From a checkpoint of a small transformer trained on Wikipedia.
Size: width 640, 10 heads of 64 (1 for keys and values), MLP 1472 SwiGLU, vocabulary 8742, 44.9M parameters.
Architecture: rotary positions, biases.
Each number is 500 + 50 x the weight over its row's rms, rounded and kept within 0 to 999. Layers, rows and columns count from 0. Numbers have three digits each. The size before them is the row's rms in percent of the matrix's.

# up: layer 4 MLP up, 1472x640, rms 0.0476, rows 448-473, columns 400-479
# down: layer 4 MLP down (transposed), 1472x640, rms 0.0486, rows 448-472, columns 400-479
# gate: layer 4 MLP gate, 1472x640, rms 0.0486, rows 449-473, columns 400-479
up448 104:470479576389446497547539537516583551481520540551536506461454455544585515507383512522550491410591493528533511529587418389428331410579536398512495501500434579500500513527498449472373410492378445439642493517444536473514533400442460418485477562
down448 095:470515580479497475451398543450538498557596525473509457441525524542478540554504428510500491443484473443514469508462586481492550491521428593499478490481420561438473489543526507519571524449493455529477416492550520438522441464452478488497536489
gate449 099:501446503481629440554506536564477541523500514430561520573378537484463496513522471600570525513517534408438462431438465500522431535573486441473511505537593424557422472451576484467561506479418558470526594462506453540550444541536443506455579486
up449 101:537481423565513440526418494486454413490493491513501475405476508557544518492419486526555518534496516489406479555529568500553459447483563495463485459461461417470545431556528527552537535454440591489459442567438505518482416455595528561503523486
down449 101:478468439587533557535496435607456543486457451546462511510564487410615434509490484498438558519520507356548503467560501473426509601501470499473551432498552527588560510535402475438518466470533500507556554513584506447556521549572561472587539469
gate450 101:470569451556496572565527434513494501450417457415503549469525419389487516518512577559608485419546471509583431560485537506437508554432465473607464470539469508412514453494544555494459469526498496526484560445499502485452481407435463496487565515
up450 096:468540553472475545414406520437494483558485566472518546517521520602510480377498484508481543500530459422458398545455494597488519395587450516491563476447490537661503514439502459525651409501598468507481512526501572388521474531562519486437522452
down450 096:449495365548482569532475565514562521413442585349479542454440510507599479463526557572608403482567457568538550516549596528494564459593484537554540499490470551406496489601505503429527504523552451577533571432563526450535480436527443530545438433
gate451 095:447511523580510427431547484557508460542495402590469532539436542476510478527532462529498536501502529552487452479369495468472470444553546551462532482533632451570609563598510481501542372452477461488439472550582544485483567480512417459475477435
up451 097:523443523551542491525486425486552594470504502441460514543484421491563573458496463568459476473511534418449458507506491556531431505481415586486548444538552515506463503451505502501477455504428535490511466524536561550474539461466409473419539419
down451 098:438549435488385472472472480574497394567393428438523463472474430542462444563526482500449546470453460526470514540464487503480461506510508556462528513498457465529525475393437419567400439490519457477476518501528433529496463543501524591514487468
gate452 102:551547525483549512544495537544542563541483545417502541480505467441470500572523566451592446588434486502528518539506519472459488503552527517505507548577566531573542558535458470457535556477556506454445476508546512549465548482488517507512498558
up452 101:514439579422539477439460519573534542536527509456487486471446486464563499545509543518431518560524539490488522571522518511399551453533591437529440513531427419501543494528499611506503558480542541398486508444558464515544475527454584562522463536
down452 103:430425576499483488524499505435478475506512410432515466472513429525552525507454510467562508386500563438551494523509448418528492481535532444506540439541499485532516548471451479509583578439465538492566431473485502525510473480409454467567410436
gate453 112:495461553498554522460557495530541535510456516452482509486565461529493476416576381458547497412532529458508553495555535502472504579527464618512513542506494490497563457402525599500499543503515570473559622498547525542566537556457549445549589535
up453 108:476530504564539472498520543421605521472509523575561478550578562455502494470499515536528520462491562482423557556511525517494514553536534412455528508474487435447514456514434509390516560507528377509554537522529566522501574477463564573527531375
down453 109:505496517564588463484542489525484517558446558488511433548549474505461482572586525599561462446582529492538543565591461421478558609567536485504494535558518523513505438487424430469543580421524593403489416473575574552527542556425455480576512480
gate454 096:557483516549467549432480495392447500541454477450520527532432492469475406537479464510480442571450418523463539474453459507516509507470479453514539506430493503531521554554432483475472546483442512545407505423488434468489615597463523556492613533
up454 098:526554524518470505512480544480462450580512504533573557576537598419574408509431444462434485439497527528607476434467537521491496583468438453474537447524502586566533447469500467529447522464536610509440523500510538581446520474537564516481492485
down454 099:475506504469499508474504554499417483526489493432467468535545365493544396405503508492521490465517523551466493589449509494487572554474474546478570537422551404514471527477560542575535496447492457535532492509498540517563386417549540581524498402
gate455 099:503502517509582609493551520506470545433414560560493451511512514414482461426525551492580599476528464449440582486528560516486460530473502595497483444434482530451563500445452544480567532524393527482513452504574502398506465410473485440514510465
up455 092:465553443513567487476580544592563595476391537449490496598539511456505523549461401512454537516428378413599539514522516473540544498497544551520539509489546427511592501526612557552458492482449515481489549493528417525561519460588569437540470544
down455 094:501558485528550567547503550474526444453599446444485523440546549449478587483516507549523475546497535510480544507477480431499477478473535483457466561474510494490425476486460514506538485521448400627534558519535472495509497563384534545534541454
gate456 098:521446475538441550453488352466505455561467510503436583457540527503507473520582514494480515436583511437519605495478536488433550514615496515527490449406482480589531576524517577541503474515518460560529479555381529453434528536597445467502505531
up456 105:553532463485500563491459418495511477533532582495526552501557484420462507506446576455443569501551480577570536495486524424529493466509495555569512528518479456500486491462479413483443529515495429412528459438527581499491473576428429488523447473
down456 102:573589489578536457557522448482567433525537491531535557573566556482495516492519542504474442606526503567592478508572498485360546531509601461499513467481456492581488503471457403507478465567497488474534486494509551523503457464533488461517439546
gate457 102:575514531501533515491522499523458423505474419454506527517585466573420445472531403559484508568537508468577433483504556534445456390430576568460466475546415518508516421509477409551492438448529580518590397453570577515555582520610497493486424457
up457 099:600467500573573480533499459489475438499516473480515463555506524433523514493514426515533427481471563479559538484573515366507597451525460498491520423510430468493546492602536421545436526547531426541535587541396569598512507491498537501545450533
down457 101:455526570502549577505501490498442518491486439471518558524567468487466495588532540497447488558602523486530466441414563519470559372454488438529444478681484502401491505427422496494592556552517457428489506556503444546483573488489514481432497567
gate458 106:456550507550615468464642528526440537494441573548498523450486416516529485445475589576519550500441447476492546507505479474504403548577500463528584403557482481514505499522475617541527543460610581511472579503510497562577458482484528461507489466
up458 099:495432494481571414488455442540413558447449473485500477493504474507464605504502535469571493503546522493467511514532485510491465449493511507468617512520562543461631550496506469560581528537690486539509509467615434494525383568455545564623467518
down458 103:478530443479457452462531477457474519471555445563522384434514459526454484509497529389528521504493534572538545504503505431581530477502607455507460546411503570483501519546527519470575500533448449476506573428470579426427528494436586501576492364
gate459 102:446455494544490496516481449521506518481492435541463490487617532552471448662467346556421569490464428573530475558472555539552504454481519535441515512541451477492487429487484569440481463425418569503534496520496570517488498514395482434523464450
up459 101:529526444516468511512538509557537545500477426404548501409500541517548526449435494534478530520551497547538478521440481432505467589537583546426495439480557551551435542532502557457498446508481530494502526429504484529491421527512521470511571538
down459 099:463483512441509473513522444516454512469399484548499524506554461499439408445536511534563554403534514593483512462475521491524510440502463462411380571540477394444445477403449541412487493552487500581519558437435417518487449552548517437527473448
gate460 100:521520494407438502420508470432550535455425506477493473457534483516526575479504520576435484473507538555456565556525515514494454508464501500501406483488440530418527459419583476405538599519432450467422543522506491531556541451485409482524575505
up460 096:491587421452485585534550522381493522561376505571508525587466483492471448514463555555487466559492488583547537522613447529493595575547489473524447470497534488475327641460474511429442496496548494573496609506444473515528477566540517435527486382
down460 099:430499576525528453557419502478528449439554521460508461535500498517404502483372506484457591531511501472529477504388511530547576571554475576512414494385495461417526414494510511502597460491534413494485459497449464542458527481503533539421447567
gate461 093:466443629472526445428464524512494558546508491488455476551570515481483505418474581395518472426500579421466474454433580535485566546489474455535549483450444531504469455522429521506523516489525536522639464472478460508435514529463484455551623427
up461 095:486577540525487553517475469472472553547434471457555547486474569498473460447481520606497528549504523529499457530452511451472470570518578474497403515487488512428493537481519606512452531624503550471474508557532582473481448451509524575523487490
down461 096:530472425515416459492450501475534504471572438533516564546511520488507504473472515536481529536511618569602496607463559504486523563569494471420554546518564500484523566526369460533470464452463529416480534483485500435539450434531578525483419547
gate462 109:502576551435543539453522512494502462507518477458524422510482499454481418455462560499561453469498446485451515527504491540513462454469494444467421478566462549599456507502575526419531544486467568625460466534586489481591575430415501491542504497
up462 102:494524540366483455480457462487480497453476492493513462483494560488476534480408553493497573456536536506385467525509483527537494605537532425427527538522447611419541537528500518449576425489410561525569437596557464516420484523512538552487397518
down462 103:450553382529523560556494552557442459494541453448486452513560488515458520535444473494500568523519469457430584498516417497500480533483553543461625542374530490563502464502485442474532596514613513519622436442524534492540535479496428544421473528
gate463 075:460417461475490443479450511482496521491431425472526482541606635569538491455473491486429513454486556453454564439489517613410446430466470442526577444479512474449519492410589480465532534478486482529443644589474484500548460460518619541544461448
up463 080:469491490456455477500436549477430479528506489552515540567510487552483518389509469489491522508519479500520431433498474483539575546558468500467577494452504578435462447500512408493433464537472467440488475504458524451574465452541501635502470526
down463 086:502503411515449376548557534513442499553452479578522487485416479463505509487539444494518438618415450511618535538550417510461499593576466580524465542468429520449419483578416488502450392422467475487525490564506484458464512548503579608528447501
gate464 088:544486550532536472548544464555497546469494417467412506537486480498622467431431390587406505557499493521541519516424500511455506580533457570519495482496512475496485462546470513506503548486469518485532464550547538485523455461517543530477493467
up464 089:351490480499462511466456551513486523450413405470370499504489449546521544529504533531497552541391520476498453501543526346568533482613550504471618441536452517445473620382539598448454632452528484512417502473437382532492506466494440586441486450
down464 092:508535520504461630455517508530550497439540465461481586589550525440518444505502401445596425426474522528537510558526582505514457487418448563528510492430476479520511455513477467498511515530571518505584532503555514468426568560456465557540502458
gate465 102:497515512587475549568562429488474515387527467518544498448531628503467551469460622440555554447423497547528439466456510494507426501539449502495489503576538513516532535520496542538474445471419503559448513500525551438492505579423468488541444479
up465 099:487595543536505479506480433544488475459468527563530578550523478620497609444552543519515524440467464529373479479542424510536450560525565548504561403512544431452552453441413449465467500397453560602603478581536547635472496431512606523486517432
down465 097:554426541443468479450523521557529513478533463507532537514552454452441524464572501498568451503544521488533512560535439509505545475416565422526513457524403520478462509544543471519471456441571497413505539465428461467467528416538456516453468453
gate466 100:459521517494519514546515422526515612396389533500551593428406418451451481451544505504445499473429461530359449528423497503452468453523545605491592512466478522450470552491450570545553412501515476535543550570564548475467541451528532353536419508
up466 104:625520557512481447464544549459504506417572413519487476479513531472447491472460415502576616627495490499478500495426571415577601506559664488593519538661428555482494485444539605523477449481422539423504454512428521549422544580535456415505528537
down466 100:516546519487465480496501438451572527519392489449580517552474542428391474504547441588470564558521461515414490445457520490503451570595502462485506562508483505528494497457410457519448461483472503441467474377465483505556425478527522464490438556
gate467 104:523515550466576524433529468358531442484491498430455440440448546382470437538446521488563540469539434407498466573473461579482503587542500384503430483515448488502590511492472421393551474504467617493450529614472521510518505523445480505513554516
up467 104:525490459413501506535441503524466510491440551526462463424531536561435491453529646552504474540497577425443463504363493505574544534551514596546459475524523504479471412484548520522505465440525433567488564541585562436543546483455408544465448502
down467 107:565544521531386527451539549438516472475435487437567547582409496523456605477435503533317412505535543576581521514481541412401541563494543429455554461467468547496480496442513533547511529553525636380418464540470407500525472392479446470471519531
gate468 105:388541452522529523469399471490477576411518513541444490590451483502581467504453448441433453534484478407441456485484509498561452555546490590496506518554486588489450468445569603461566481470474473669576492492573501539491545481518497509469463513
up468 102:555474526545563486493604581514500543501450553415460524385564535498505575583480473529535460484536503595504386517550640508462440524414493503427463491525443534486476475558482467525497619463523519523503512547414535539510495440384487437418525601
down468 104:463437533498505464523531488464449472428490403490580507397545476525469475465482506471545465598567525568459479497453466494501507551493387526421477569553484420520545416436522469519430489513548471487553428478540454529492509440515457518496544469
gate469 109:504497530462547515522524489373430555487502424382570536563508535443492504530450451460436485535456453576449485522536563547519383491451473499459494416445469431549586465476560444454504516520478471528565505515419520492466571464527509454503493596
up469 104:450425532444400554536519567469496432514462465602455501492458559465607515514606442521425555553530579455576539380455532525503433530564505542412494462507515585503563463458543493552458498443552587453551510449475409517520593454495528540536466497
down469 109:512496535439483456521535577554526504548530463431496438508460523453429413437465439494495448432369489489555431500528436521546455465464449461471483491541518506419505540547508546559554513561465530481525596561509528385545544518466485595370461428
gate470 095:636521519502437546483461527587450567441554603521559494499519577434570532467501512524391534438526567439513487581429545506399482505481535474456513600455559464473472564484463598512587519399434511498483485460532467598499457428593513583499416560
up470 097:544584455510449529474469563519485590470504507529490446510424581565481457560487513447520535604488553500358545535473507486507561554465413417454525432530517510588552555505445452536499446509396515488411488433495536523481499493562499469545567505
down470 100:555467587577480402484528459430478476502535443513437503547410438540496569474405577425593532485395528484524461482494458401545528525507547537468437443468494536418578486509456447539456438478530521476482526441449573381443545479463468450482596436
gate471 098:588442421455507582347522565439481489514484502524531463466404526492573447475329501452527515529543460569499537450494535619467478598444544574463468564509447539472432457537510478467470543406494434490540436552469468473547557459463454471521557501
up471 102:520489468463546524467475548563580498558475540474468466492531494498490517418528412642521560513573611460479536480454553576502512529529479554469449490514567522470445522484513560580480488422469427593595493442586569514557496500477547509559475448
down471 102:454497457557521441461450486493472503603450489449572507520413522486477532486553541484514502574483436488443445510478411512568551484450471452526441530514562594498460446480481554508536543519564462461505483524423529522567462611427442472493524486
gate472 102:527507535585544413392565453447478510435488564444495386531510515509539494564468466462495487564586461546584561596456345431501386533520504530438466415473519488547540557491521501533550515463471508454446449507528564526381534513528456496463511532
up472 103:468495522512499466468592472550406403525487500544526493521501447494465428543483471484594543577540577448561476479518521425475455559522493569477517429440510566525501571400480525453508467578405555471443552479521547411550468539516517537469526490
down472 099:559520553585449524554502495456441453512440511418447478575491527578471423498564470552468507522436580542428517573510552507535485522598582484469524494477439435471470433544496443531509455555551472455476520606471559436521464525529481400548516497
gate473 093:497470483476413537567444532568450608468484503466565546475490484442534505511511528470470521435471568538487537606461424482544615556527493394614515490588559512518622476451527504527537555504560469471438559455548536546513533524540493498447525473
up473 094:494540523505512534481518581484477490550510460483508494512522513395448530491512517491395432496565570405442520612473557557453545543500469468471473516531452560498368532569524466442511436595570614462551444555476507520490441474503514588494446449